Each number is 128 + 24 x the weight over the matrix's rms, rounded and kept within 0 to 255. Layers, rows and columns count from 0.

# layer 5 MLP down (transposed), 896x256, rms 0.0324, rows 851-877, columns 128-255
[[132 120 163 135 159 141 145 140  96 106 110 134 162 172 145  91 117 195 115 135 118 138 114 177 148  88 142 144 168  94  91 133 133 129 130 149 126 147 138 146 150 125 156 114 101 110 145  98 123 113 128 142 138 111 124 124 111 134 141 108 144 154 137 126 128 124 109 132 147 151 174 136 150 144 157 144 117 124 154 163 128 151 154 115 147 120 130 133 152 151 125  83 121 114 125 154 131 108 114 145 152 117 139 138 139 122 185 167  88 158 141 167  94  71 132 150 168 134 113 120  92 130 153 159 141 133  87  83]
 [119 135  91  99  99 152 190 132 118 140 115 156 143 134 104 121 155 161 106 112 123 155 151 140 129 113  94 144  88 123 145 109 120 111 119  96 129 106  93 139  99 120 121 141  94 106 150  98 113 119 115 113  99 167 124 101 151 132 122 109 134 140 132  96 133  88  84 130 169 143 100 128 151 167 102 109 128 134 141 109 171 153 144 134 148 154 115  88 118 131  93 133 156 158  90 107  78 114 129 121 129 130 157 132 161 113 133  88  89 142 133 127 126 107  45 136 135 151 159 113 119 171 121 123 132 163  85 119]
 [113  90 128 114 119 134 152 107 116 144 147 141 128  98 137 101  95 104 115  86  96 105 160 149 172 114 129 174 166 140 126 123 171  96 140 135 127  87 116 127 139 151 130 168 123 145 129 124 152 118 121 144 114 175 118 115 116  91 142 121  98 152 105 113 134 114 143  65 131 154 123 119 119 120 111 131 145 146  89 142 156 121  99 152 130 143 130 132 130 133 128 125 102 139  90 136 142 149 130 133  96 136 126 130 139 121 118 116  86 142 127 150 130 117 137 124 140 127 125 135 140 136 104  95 158 162 138 119]
 [138 132 124 149 141 105  71 131 133 127 139 115 133 115 135 154 132 128 114 112  96  96  94 124 154 138 116 142  99 123 122 105 121 130 138 109 137  95 140 144 137 162 110 112 165 144 153 183 149  98 192 150 153 110  88 161 102 132  97 118 126 103 129 130 139 126 172 182 144 133 141 135 143 145 136 129 135 131 156 126 130 156 192 119 157 136 176 149 131 123 163 150 137 138 145  84 118 131 148 150 129 165 150 146 146 109 153 161 132 163 172 131 132 139 147 152 155  96 133 144 121 171 128 165 106 116  97 163]
 [134 171 162  72 146 151 145 101 104 140 129 181 144 143 121  95 112 148 158 146 130 108  96 117 149 143 103 174  98 132  98 155 129 119 158 165 165 125 156 137 142 128  56  64 106  70 107 123 132 125 111 131  95 129 123  99 109 174 157 125  96 183 154 114 125  93 177  94  97 132  75 108 127 173 115 118 113 110 105 158 113 120  97 118 118 107 123 133 154 129  93 124 139 142 115 141 158 139 127 150 138 127 128 149 117 109 159 162 101  91  96 106  89 109 138 119 117 102 160 116  74 124 122 104 139 111 141 161]
 [116 133 124 146 156 125 154 115 116 103 122 125 146 115 127  89 112  74 144 136 110 145 140 116 145 147 146 136 109 109 125 148 155 162 106 143 165 118 103 128 160 108  89 130 161 167 105 130 131 127 134 138 147 100 160 112  96 114 110 121 127 143 180 106 134 134 123 129 156 139  75 118 117 124 111 147 139  85 143 135 139 150 111 161 175 150 117  65 150 107  99  77 130 138 153 125 129 151 183  94 141 100 139 149 123  65  93 114 155 101 167 148 139 114 154 102 154 109 127 180 135 114 138 137 121 117  81 120]
 [155  99 127 139 126 110 133 125 170  77 127 110 107 160  93  75 117 114 119 159 146 132 133  86 108 121 110 141 117 143 142  92  99 112 109 140 143 159 133 101 110 142 130 113 142 118 161 138 160 155 102 129 177 128 141 168 130  82 132 131  86 124  85  92 129 125 166 111 125 131 127 106 156 143 140 142 133  77 126 111 115 115 108  99 135  61 122 126 135 140 176 155 127 174 112 150 126 122 127 164 123 106  93 114 140  91 130 131 129 133 133 116 145 172 128 100 146  98 150 140 132 115 112 158 145 120 144 102]
 [135 147 108  98 171 156 187  59 159 118 149 165 150 114 127 169 110 126 133 105 114 156  88  92 141 141 137 148 100  90 107 132  94 118 164 132 145 131 139 141 141 163 144 138 152 192 119  84  95 152  96 142 187 138 149 108 160 120 163 129 137 112 128 119 110  90 135 134 114 138 104 150  94 169 154 143 131 119 133 116 152 170 114 160 106 113 114 131 129 129 127 127 104 113 162 116 100 118 149 100  90 136 101 138  97 111 120 113 115 130  88 121 134 113 121  95 112 127  76 119 122 137  78 142  93 106 143 145]
 [129 129 136 187 130  95 116 143 144 143  87 104 120 189 128 121  69 147 153 116 116 140 135 159 162 103 130 132 127 126 111 164 131 140 127 118 112 126 156 122 166 156 119 139 139 123 116 115 168 123 131  84 150 116 130 104 136 183 187 144 127 144 140 151 129 121 113 102 167 127 141 142  88 123 100 113 110 131 107 143 128 122 100 126 124 134 150 133 106 148 147 143 143 111 127 135 164  95 147 128 122 103 129 137 102 127 161 144 112 131 137 134 184 115 127 122 112 104 122 119 115  95 139 106 154 105 160 126]
 [151 158 166 102 141 106 124 158 146 163 139 142 178 147 121 139 114 113  85 135 132  88 103 147 114 150 170 131 156  83 163  92  95 147 126 100 114 101 114 117 153 126 117  67 171  95 152 156  99 123  96 147 132 109 138 151 164 113 157  93 128 121 128 130 131 172 149 108  95 143 111 136 167 150 124 167 150 147 144  94 114 123 155 109 102 101 133 108 138  39 136 150 134 120 144 170 157 159 122 110 102 138 122 148 131 111 122 167 108 120 135 144 128 123 136 139 128 115 152 158 156 142 123 145  93 108 114 138]
 [132 105 111 125 110 108 133 170 115 110 118 123 122 117 133 157 165 154 120 140  99 115 101 146 141 174 114 114 154  92 122 135  76 174 137 106  93 133 156 145 137 153 133 106 140 127  94 131  89  91 118 146 122 145 117 180 100 117 164 149 126  91 104 117  99  98 108 137 125 117 136 143 116 190 140 113 100  83 125 136 102 148 129 125 150 107  88 136 141 142 120 150 120 102  92 109 176 193 109  89 126 142 127 163 144 147 107 151 145 104 119 112 123 138 179 111  99 107 108 146 131 161 147 155  93 132 138 121]
 [ 95 159 120  85  96 137 121 173 119 124 103 172 119  94 129 119 127  85  87  97 160 120 163 145 106 118  89 108  94 147 110 153 103  83 123 151 109 119 181 153 148 128 157 125 203  82 134 177  96  86 167 106 144  78 112 129 133 120 122 135 126 143 112 140 114 120 121 148 115 140 131 141 107 122 162 124 108 126 161  69 128 109 148 151 144 149 137 119  77 141 140 117 163 101 175 131 104 129 136 160 102 117 124 147 132  94 139  90 161 122 146 148 134 142 161 120 125 118 128 157 127  98  95 145 139 139 130 146]
 [182 150 105 101 131  87 124 106 137 149 116 149  95 101 148  89 141 126 113 182 151 132 129 151 133 131 134 178 114 116 153 153 165 114  90 110 107 122 157 110 167 128 147 103 146 130 126 134 100  84 101 128 133 120 121 103 122 130 117 117  95 128  85 133 114 157 120  79  97 126 128  89 169 129 160 171 108 103 143 122 163 142 118 144 115 118 120 127 135  76 167 120 148 101 142 144 113 148 116 135 126 137 144 133  81 126 127 139 175 106 164 171 142 169 163 121 147 152 161 134 141 164 112 138 102 134 106 148]
 [111 132 134 149 118 120 145 144 194 168 134 156 143 117 167 165  80 121 155 135 153 173 163 125 102 101 130 134 143 125 152 160 116  97 109 168 127 124 105 155 132 135 114 118 152 114 156 121 191 133 128 158 111 176 157 117 140 112  75 151 151 121 114 115  85 102 134  98 146 128 114 119 182 150 129  94  92 147 148 147 146 107 152 106 103  69 113 108 146 156 112 157 127 119 127 132 106 136 123 154  94 114  97 131 101 139 137  43 101 143 118 137  75 153 138  81 141 118 130 125 112  90 115 115 105 104 146 148]
 [172 164 124 159 112 154 138 109 158 108 179 160  89 102  92 143 139  99  86 131 111 118 130 161 140 144 132  96 141 121 163  94 145 109 191 112 137 123 131 120 136 156 125 137 106 143 144 129 155 102 118 101 144 121 114 148 139  95 132 140 143 142 126 127 144 125 132 169 127 120 114 158 109 167 126 154 141 155 155 108 211 115 114 119 119 125 123 104 135 102 139 100 132 106  63  90 140 106 124 169 105 120 121 180 117 151 138 116 145 165  99 102 127 138 143  79 126 126 139 136 117 108 137 154 137 166 157 180]
 [116 133 124 127 151 159  97  94  99 106 103 125 118 115  86 116 100 147 142 160 128 182 147 120 149 133 118 124 134 127 128 167 100 113 144 146 116 134 131 118 118 111 155 118 144 155 137 161  98  82 125 145 104 121 148 140 136 123  93 139 139 130 169 132 139 150 141 103 123 132 143 146 170 127 193 133 137 117 136 115 139 134 159 140 169 133 140 121 144 167 124 156  65 154 105 146 138 150 151 132  77 151  86 100 142 123 178  74  98 123 142 131 181 124 124  91 125 139 104 103 156 135 137 117 127 146 118 118]
 [126 154 139 141 112 110 131 168 126 141 118 122 133 107 158 140  79 147 113 100 118 137 159 120 156 144 114 101  80 127 151  93 128 121 142 115 150 147 116 120  82  96 138 126 127 144 107 137  98 109 114 134 121 114  73 161 125 131 107 111 123 129 119 141 126 139  85 150 148 140 119 114 152 143 137 138 121 123 104 133 148 101 160  92 122 123 117 120 136 154 121 144 102 130 122 156 109 130 165 120 151 133 140 126 179  83 109 132 161 105 114 138 120  97 134 150 133 132 124 135 133 151 112 141 141 135 122 154]
 [175 145 139  84 133 111 110 129 170 122 127 112 129 193 122 128 144 135 101 130 148 144 127 106  99 153 153 146 131 109 131 122 144 117 115 109 134 158 119 139 125 101 101 114 119 105 182 152 146 156 116 121 111 120 135 149 136 158 146 161 164 119 123 111 163 104 149 114 142 112 137  94 123 149 124 111 154 105 115 131 109  99 131 113 112 106 102 112 149  95 131 137 152 113 147 142 118 125 129 116 113 165 165 121 150 142 123  85 135 164 123 152 147 149  90 124 143  79 115 168 149 139 128 152 112 125 117 163]
 [143 109  98 116  47 116  90 139 111 150  92 114 141 120 117 160 156 134  86 137 116  91  97 112 126 109 147 135 102  94 157  85  86 135 131 116 139 154 160 164 134 116 128 121 130 129 131 153 104 125 128 125 143 141 139 162 127 145 115  96 114 101  85 154 168 130 150 109 115 134 146 114 103 148 181 131 103 120 164 113 102 141 115 163  85 123  78 126 170 130 115 134 156 180 135  80 122 179 154 111  96 158 144 133 117 138 138 152 125 102 147 156  96 126 139 114 107 120 101 172 169 138 152 142 114  73 160  98]
 [136 127 122 135 114 130 146 142 148 104  90 129 140 156 109  80 107 161 106 144 104  85 154 137  92 193 123 138  75 135 151 136 121 108 121 120 109 140 155 146 103 120 143 109 142 110 105 119  86 121 139  99 140 117 139 139 135 165 140 154 100 183 100 145 106 125 105 109 150 133  96 134 156 168 184 130 101 149 128 113 179 121 104  93 154 145  98 121 121 111 115  90 116 135 121 134 121 120 131 109 125 172 143  98 155 144 157 127 174 116 160 131 108 119 128 135 154 161 113 122 163 184 157 122 111  99 114 143]
 [116 154 131 131 121 102  80 108 113  91  63 158 105 179 142 142 130 157  77 133 118  83 127 157 115 138 134 178 162 120 149 126 117 114 119 120 115 130 139 149  84  73 102 165 119 119 151 162 136 117 137 134 134 126 148 110 107 171 115 134 100 123 110 132 165 130 147 156 155 128  63 148 157 136 114 159 151 130 142  99 124 115  96 113 172 177 148 184 124  77 107 138 133 110 125 177 142  75 118 143 105 148 148 133 124 142  93 160 153 115 162 154 116  96 171 130 124 116  86  90 164 126 124 135 149 137 137 145]
 [126 104 168 127 164 143 160 141 141 108 140 135 120  96  87 155 128 130 155 128 105 170 106 133 110 120 112  86 133 102 130 137 127 111 120 133 173 122 158 128 134 120 177 114 132 147 150 166 135 112  79 112 116 119 127 157 122 126 143 104  79 158 108 143 141  94 140 161 114 104 112 105 143 130 120 117 148 119 113 140 109 134 162 116 122 131  93  89 168 121 121 119 140 134 107 125 129 101 122 158 145 147 115 122 128 151 133  31 138 144  77 122 119 105 123  98 144 153  99 127 108 146 146 150 128 101 115 120]
 [150 170 168 136 143 140 141 106 121 116 107 155 122 135 129 121 118 149 130 154  89 142 168 151 173 103 156  55 120 113 124 135 105 110 108 119 170 123 127 153 107 163 122 148 128  98 149 149 111 110 141 131 111 147 162 164 117 138 111 145 141 135 130 149 136 129 183  89 141 119  71 170 153 136 135 120 133 157 115 118 124  47 149 139 132 140  62 101 142 113 105 129 117 123 142  95 110 163 122 126 157  92 160 162  95 111 140 165 113 129 157 168 116 140 156 152 124  99 107 144 113 146 136 175 103 129 113 138]
 [120 101 115 165 136 126 135 165 109 103 134 166 125 160 123 153 171 131 141 144 137 130 154 141 132 111  66 113 102  97 109 159 152 183 124 169  93 124 129 164 129 166 128 122 123 129 160 123 118 123 131 103 129 153  88 102 159 100 115 147 144 134 163 136 123 140 157 146  87  83 106 160 107 120 146 156  87 138 116  84 129 121 151  64 117 135 122 130  89 129 173 156 144 208 104  75 134 122 143 117 129 127 123 129 110  78 150 122 166 141 160 131 149 135 151 111 138 127 119 159 185 127 113 140 123 105 137 131]
 [137 155 105 125 146 110 125 147 138 179 134 142 139  90 151 151  94 108 141 108  83 100 116 140 125 117 159 101 120 135  98 146  91 143 129 114  58  70  67 138 183 142  88 137 102 117 116 124 125 116  95 134  88  89 114 128 177 118 105 105 138 109 126 123 136 155  96 140 141 122 136 152 119 183 120 138 143 136 147 126 141 135 134  76 106 119 104  77 120 135 122 130  90 118 160 132 145 170 170 114  93 137 132 139 148 148  88 153 106 109 164 147 121 148 118 154 144  85 102 135 169 122 119 120  72 117 127 110]
 [131 147 104 111 150 142 102 120 144 116 108 150 167 150 118  98 152 149 104 165 162 131 141 109 147 133 144 111 125 156 139 173 107  86 102 125 108 115 145 104 138 134 100  65 125  99 133 141 124 133 118 145 138 113 125 117 143 129 120 120 123 139 129 154 133 125 118 109 146 137 110 106 158 112 108 121 135 103  87 107 122 130  87 123  91 134  96 122  81 136 148 121 150 115 123 119 128 184 121 170 142 133 135 154 147 150 112 103 133 136 142  98 121 145 157 123 129  93 145  95 158 121 120 138 151 108 176 141]
 [150 160 175 115 107 137 101 171 108 123 111 115 163 141  79 111  96  88 147 144 115 103 111 162 152 110 131 107 118 160 172 106 148 114 125 128 108 113  82 123 114 153 121 110 139 130 156 141  94 111 169 124 117 110 106 146  90 129 130 111 171 154 164 161 103 120 146 156 113 109 141 146 132 149 125 134 143 103 150 159 116  94 153 119 147 114 149 113  84 127  80 164  69 120 163 104 120 117 145 136  97 144 162 154 127 111 113 138 140 167 146 135 122 156 143 124 142  91 140 173 110 155 119 154 129 130 117 135]]
# layer 5 MLP up, 896x256, rms 0.0421, rows 852-878, columns 128-255
[[105 178 145 119 140  92 125 132  98 164 166 133 129 149 175 134 111 117 133 129  99 108 133 125 102 142 168 132 136 125 133 132  89 118 140 131 138 105 119 123 141 133 120 126 131 124 123 139 148 100 137 101 132 128 123 151 122 136  90 166 120 125 161 110  95 151 148 100  73 117 117 129  81 142 128 141 112  61  92 145 120  95 152 139 137 107 165 118 127 168 131 117 127  84 163 130 159 104 103  93 120  92 135 100 105 123 155 176 112 113 104 101 115 120 170 101 137 128 122 183 124 104 137 163 120 161 139 131]
 [158 115 140  99 160 128 120 111 131 115 135 129 116 129 138 148 137 143 137 148 158 129 119 117 101 106 104 116 113 125 141 100 120 166 145 106 152 160 133 115 113 111 116 139 140 109 133 115 105 130 132 130 152 104 130 143 105 116 149 104 145 121 146 139 115 124 118 155  96 123 125 160 119 146 135 113 133  93 138 139 111 117 144  95 156 115 116 132 159 135 149 106 116 146 122 110 111 120 171 142 160 116 123 125  53 146 172 156 120 101 107 126 138 137 133 143 118 146 112 153 147 104 183 144 130 116 119 120]
 [ 77 146 152 118 147 144 119 150 122 158 138  79 139 151 150 107 108 121 155 150 125 130 106 162  91 135 186 136 124  81 121 119 146 117 159 136 143 108 152  93 106 125 125 116 103  95 102 119 135  97  62 112 129 133 140 109 130 108 174 124 156 137 129 144  88 201 137  81  66  98 137  81 105 134 142 120  90 127 104 158 133 114 138 157 115 117 101 146 124 132 112 128 156 108  96 121 104 131 126 120 134 108 127 112 138 113 163 120 159 125 130 109 130 120 150 127 111 168 170 139 114 122 159 169 133  83 194 170]
 [157 134 174 123 127  81 171 164 145 132 134 136 137 108 130 113 130 119 111 104 115 138  79 118 158 158 153 136 123  79 106 103  95 125 134 153 134 117 159 103 161  96 110 147 134 111 109 186 114  98  95 137 138 128 125 132 127 154 146 132 161 112 111 155 130 124 137 134  94 105  87 133  91  84  83 137 132 101 126 138 123 159 161 113 123 120  99 144  57 123 132 128 129  99 131 177 147 147 126 108 157 133 102 179 156 105 185 159 166 101 104 112 153 123 177 182 123 132  99 152 134 126 138 159 191 157 142 161]
 [151 113 152 113 134 101 155 178 137 140 143 103 169 133 161 122  96 128 121 131 143 101 161 130  93 136 150 126 110 139 128 139 110 135 116 157 169 121 162 109 155 166  96 149 179  76 125 126 106 103 119 112 148 143 101 173 134 138 148 154 126  86 135 145 107 142  66 132 109 131 164 133  86 110 135  93 120 111 119 110 110 138 136 143 108 123 128 129 127 160 137 118 178 144 132 162 122 104 158 107 125 112 161 132 113 128 193 173  78 144 129 134 149  85 108 174 108 129 174 118 124 114 143 149 172 139 154 135]
 [115 109 156 128  81 139 123 172 128 147 183 120 149 137 152  97 102 138 112 114 105 145 123 148 166  84 198 124 103 124  67 136 146 156 130 103 144 117 133  96 158 127 128 148 209 114 129 148 139 140 137 121 131 109 106 156 138 150 148 113 158 114 166 161 133 145 154 126  90 125 110 116 102  91  76 107 137 141 124 173  97 159 126 144 139 152 109  69  99 172 137 103 136 130 178 162 115 114 158 137  96 111 144 157  97  97 139 179 149 112 136  91 118 143  98 158  67 161 156 154 125 111 150 131  83 140 111 154]
 [ 90  74 207  96 151 182 101 158  68 119 127  80 120 121 120  79 152 147 149  89 182 151 125 161 134 123  96 138  86 140 131  92 149  84  99 157 150 219 134 134 107 101 151 150  98  91 141  92 148 123 165 111  87 155  87 151 134 115 114 137 133  76 116 145 174 129 139 139 172 144 141 140 160 127 112 102 108  98 115 106 113 116 137 109 119  87 143 152 142 167 106 146 135 123 110 115 108 130 166 145 144 131 174 108 146 130 155 117 101 144  92 113 115 158 121 117 106 127 123 101 121 176 162 117 118 148 114 125]
 [117 147 175 127 153 128 164  88 141 121 162 140  90 108 124 137 130 138 133 131 150 135 107 110  86 135 145 139 131 124 115 147 107 134 113 141 130 126 123 101 114 108 131  69 147 102 178 116  68 124 118 105 118 131 127 160  86 117 141 141 105  97 175  83 118 146 129 146 126 148  97 157 153 109 147 126 104 134 146 165 153 103 153 136  96 141 108 141 141 134 135 130 110 166 112 124 111 172 131 106 161 137 139 115 135  70 128 114 104 101 134 135  97 142 166  96 152 147 156 139 123 119 167 131 119 108 113 135]
 [123 100 120 151  99 130 113 138 122 122 139 154 108 173 120 124  97 157 122 107 120 155 173  76 116 150 119 130 131 125 110 158 120 118 139 151 126 137 151 154 146 131 132 153 143 147 133  97 100 115 186 126 149  87 108 121 141 138 167 108  86 107 124 148 115 123 118 124 141 153 141 134 131 153  87  99 132 128  86 189 159 124 111 104 129 132 182 107 139 182 116 127 114 139  75 131 142 110  89 158 100 103 116 104  88 153  98 140 167 110  87 155 116 123  95 126 146 137 133 126 125 126 160 145 134 169 138 101]
 [114 125 143 114 200 117 119 120  80 172 104 157 149 109 102  82  89 121 153 130 166 139 148 120  84 120 145 124 148 151 164 134 138 117  91 145 137 165 132 125 111  80 163 125 116 100 149 149 149 120 137 114 139 107 149 124 131 155 110 105 143 131 149 137 121 121 132 128 134 119 138  91 128 128 132 155 140 122 128 127 157 106 106 134 120 126 165 148 120 106 156 118 107  96 149 121  50 103 106 131 140 108 132 156 101 154 144 122  91 151 142 120 155 130  84 110 155 130 131 110  95 101 116 108 134 118 155 148]
 [112 101 161  91 110 137 154 154 125 127 135 126 132 130 116 131 157 170 110 125 150 130 158 134 108  97 161 147 148 139 181 128 139 169 141  99 144 107  99 149  96  93 115 117 108 105 138 119 113 188  76 139 136 144 124 110 165 131 131 100  82 114 137 141 142 156 123 108 128 158 120 155  83 159 100  79 126 137 110 141 109 132 128 114 119 125 127 162 144 134 134 128 107 143  98 126 147 132 133  81 159 166 145 112  96 143 124 104  93 178 103 118 120 167  59 106 150 153 129 153 104 164 140 162 140 107 174 106]
 [113 110 188 133 157 145 105 115 109 135 122 117 121 118 121 144  81 131 159 139 111 127 142 151 102  87  81 103 131 156  77  73 124 164 119 137 117 138 149 111  91 126 145 172 118 121 131 135 126 148 133 138 156 124 117 165 141 109 130 121 131 103 161 122  86 115 123 135 122 178 121 141 132 127 114  86 132 107 127 151 128 115 104  94 130  90 131 121 115 159 129 116 137 155  77 118 116 120 116 150 130 134  94 114 161 167 151 148 142 118  98 126 103 122  91 128 138 143 118 120 127 115 131 177 135 165 126 118]
 [127 144 155 115 153 153  81  97 127  96 150  74  74 109 101 134 110 135 156 112 106 133 133 130 141 180 127 106  93 129 131 102 112 112 145 117 147 149 185 107  78  79 183 147 103 151 103 127  63 124  92 107 154 120 139 131 106 137 162 143 113 121 112 147 119 143 128 133  86  98 119 112  98  62 137 143 116 109 125 118 145 170 100 109 112 124 128 108 128 105 162  82 111 115  68 137 128 115 151 129 150 121 120 105 134 139 113 139 132 128  48 126 141 124 115 152 133  86 145 114 116 166 141 131 138 182 139  92]
 [153 119 163 144 148 113 151 112  93 181 181 138 156 122 106 123  71 137 173 146 105  94 137  91  95 131 168 151 143 108 115 158 128 110 178 157 109 146  86 142 138 119 158 113 177  80 136 127 133 112 134  98 141 135 138 131 132 162 117 130 103 141 108  94 115 101 166  93 116 163 125 126  85 131 123 135 138 123 117 149 151 120 129 154 146 126 110 156 100  91 119 116 105 107 141 204 141 174 137 110  94 115 154 124 104  87 154 137 125 114 147 139 120 119 123 159 145 109 150 168  93 163 189  93 122 110 122 124]
 [154 168 112  81 130 104 143 153 122 136 118 111 113 116 148 137 113 123 116 120 122 118  89 129  62 126 137 131 146 100 107  91 142 157 119 133 129 111 166 124  96 112  80 127  90 121  97 143 148 131 122 146 162 148  97 108 102 175 155 120 120 123 137 134 168 110 107  95 113 138 141 124 116 117 112 121  92 130 164 159 113 119 125  74  91 124 117  92 131 133 145  95 132 104 135 124 125 111 116 142 183  95 146 118  82 116 147 157 120 131  86 139 157 120 131 151 134 105 156 115 116 166 118 140 142  99 151 167]
 [105 122 149 116 169 163 113 120 135 121 124 115  95 109 121 130 143 122 148 131 131 130  73 112 145 111 160 135 141 153 145 143 110 107 123 163 127 111 125 161 129 128  82 122 144 112 126 147 142 125 142 153 154 150 151 110 130  95 152 130 134  63 115 154  98 125 166  79  85  96 100 125 135 116 136 153 133 135 171 150 153 114 161 103 106 134 143 114 157 130 131 125 118 102  90  98 156 105 134 142 140 123 165 100 119 167 162 132  90 140 118 129 175 133 152 116 124 134 102 105 125 107 116 131 131 126 142  94]
 [102  91 139 162 118 140 168 120 102 136 109 132 117 125 150  93 122 161 134 142 144 128 148 110 172  85 136 141 130 159 130 123 100 137 155 175 132 103 161 154 137 158 142 140 114 128 111 157 132 126 150 123 126  97 123 108 126 124 123 118 124 133 160  99  91 137 107 126 122 194 121 186  90 106 106 125 167 116 118 138 173 114 104 111 147 137 175 170  84 151 115  90  94 159 116 163 129 175 125 162 118 108 107  90 112 118 146 122 173 109 139 141 108 125 138 154 159 143 130 109 116  70 131 127 149 119 143  83]
 [142 119 161  81 167  93 130 147 124 144 152 143 135 135 119  93 159  85 123 111 106 125 184 102 122 127 113 108 132 137 166 135 115  64  80 154  97 175 139 122 116 108 108 121 127  98 163 140 118 151 109 105 123 135 119 124 158  98 147 126 125 122 109  99 112 156 154 114 114 118  90 163 130 118 159 141 128 130 128 130 124 104 150 163  93 137 128 152  70 113 170 115 152 126 122 161 105 120 107 155 163 132 139 100 109 108 133 135  97 124 113  99 116 159 101 149 139 116 160 123  81 128 182 107 135 112 119 156]
 [115 115 138 120 105 174 165 115 127 122 130 132 101 136 124 128 139 148 153 133 126 164 125 131 138  80 123 160 114 147  94 129 134 107 126 112 136 132 149 122 122 148 165 145  99 131 195 135 146 129 132 119 142 127 115 104 113 146 120  89 145  44 128 104  83 132 133 106 126 123 123 110 109 145 113 153 136 121 122 178 112 140 139  89 132 117 142 121 138 138 185 178 116 118 137 123 125 123 168 119 114 125 165 172 146 141 150 113  80 163  95 155 121 163 140 134 117  73 121 115 131 105 120 196 125 134 156 107]
 [ 66 152 136  93 139 101 139 105 159 148 132 127 117  88 154  61 129 124 120 151 100 110 120  87 149 123 115 109  98 178 111 107 142 141 129 108 103 109 135  60 149 130 155 104 177 167 107 108 126 135 125  96 181 118  91  97 111 135 161 137 131 126 129 146 128 123 105 118 121 148 142  94 119 118  98 126 118 116 143 173 126  64 146 148 123 122 122 140 126 119 172 124 114 119 144 111  84 163 120 125 163 106 159 128 105 137 137 126 168 111  95 127  77 126 121  97 151 161 129 148 137 155 169 137 156 115 139 166]
 [119  92  93 125 140 147  83 122  93 134 115 109  65 116 141 139 168 150 136 128  84 100 128 110  94 126 113 110 138 120 142 157 119 139 136 198 107 139 129 134 118 169 146 181 110 128 172  67  89 140 178 148 156 144 167 120 138 135 110 109 127 108 165 137 119 147 151 129 144 144 124 137 116 127 148 133 136 118 156 107 155 156 146 113 156  78 148 195  98 156 175 120 102 155 119 116 107 143 147  90 149 109 158 106 134 107 109 179 126 124 139 127 121 135 135 124  94 126 124 153 100 152 112 165 134 189 138 112]
 [154  92 123  88  92 141 132 174  86 169 145 128 120 120 112 105 139 100 164  98 133 172 115 125 156 115 130 179 160 156 163 162 125 112 147 139  79 145 137  94 153 110 164  88 142 135 113  96 121 165  97  88 126  87 155 111 126 134  82 103 132 127 128 126 125 147 110 119 148 157 123 122 127 144 141 144 152  74 157 134 180 162 147 143 167 136 151 135 136  99 198 128 111 129 104 109 125 131 133 108 114 154 167 126 135 121 112  99  72  68 117 163  84  96 132 153 150 120 142 149  88 134 175 135 153 134 183 160]
 [144 167 171 111 158  97 137 139 112 152 173 116 132 132 175 140 108 162 131 107 121 140 109  99 124 134 169 112 179 112 143  81 130 111 115 131 179 124 119 154 160  67 121 134 156 157 108 130 184 110 153 119 109 123 142 152 158 110 108 126 133 150 177 120  86 108 116 114 150 122 121 126 114 106 148  94 145 145 124 115 134 124 108 166 135 145 103 134 133 144 111  86 103  93 138 185 100 109  88 154 106 111 121 141 173  86 116 119 122 125 152 116 107 157 116 100 140 133 137 153  73 118 110 158 122 148 141 122]
 [145 108 123 176 134  98 119 119  96  59  93 112 156 176  93 114 125 137 146 134 131 144 143  79 170 131 132 138  87 128 163 140 127 131 149  99 181 179 138 155 140 106 166  86 145 106 164 141 116 132 121 123 128 137 165 151 136 136 160 131 110 139 108 145 121 115 117  87 121 108  88 106 125 132 127 125 111 142 113 143 141 117 131 127 146 101 144 154 151 113 155 105 125 122 103 125 128 140 133 126 176 103 131 129 131 149 116 115 160 157 144 133 142 130 144 106 110 189 133 118 126 143 109 141 154 143 168 140]
 [107 104 126 126 141 121 142 151 146 157 149 114  98 128 126 141 105 148 139 110 139 129 131 116 125 113 123 124 125 151 117  99 128 137 139  69 108 190 127 150 140 115 142 156 166 160 129  92  64 135 113 109 148 142 133 129  80 133  84 118  96 110 149 146 138 141 159 144  94 142 104 136 132 137  91 135 128 120 153 155 171 112 141  72 137  91 187 111 122 140 135 163  87 112 121 158 160  87 133 159 116 113 126  98  96 148 114 140 109 151 134 151 123  86  87 131 159 136 137 122 169  96 106 141 129 126 122 127]
 [ 53 133 140 128 132  62 141 158 130 104 109 148 132 117 170  90 114  91 123 128 150 135 132 125  92  98 132  97 123 128 189  93  91 186 131 127  96 163 123  93 141  79  96 130 141 107 143 170 105 108  91 142  99 165 118 176 164  88 115 164 124 110 113 127 142 173 128  93 109 123 161 120 108 170 160 126 138 134  86 119 111 128 141 136 122 149 145 120 119 174 149 156 171 110 116 154 119 145  92  85 177 123 121 157 115 114 161 158 122  83 102  93 142 145 117 194 122 163 133 170 133  97 133 101 140 159 124  93]
 [149 122 119 121 139 112 131 142 144 154 174 140 169 115 170 147 132 152 113 161 117 126 157 118 108 175 127 101  90  90 105 103 153  96 162 146 127 123 135 166 115 194 131 130 137 136 189 120  92 105 125 126 164 107 183 168 116 164  92 118 129 105 143 135 169 124 114 144 117 133 128 123 120 128 167 150  75 131 126 130 127 144 128 108 120  82 170 107 136 126 147 164  55 100 111 156 139 116 112 145 164 144 107 114 151 121 175 134 106 147 139 118 129 124 142 144 142 137 108 114 153 124 129  92 142 172 113 159]]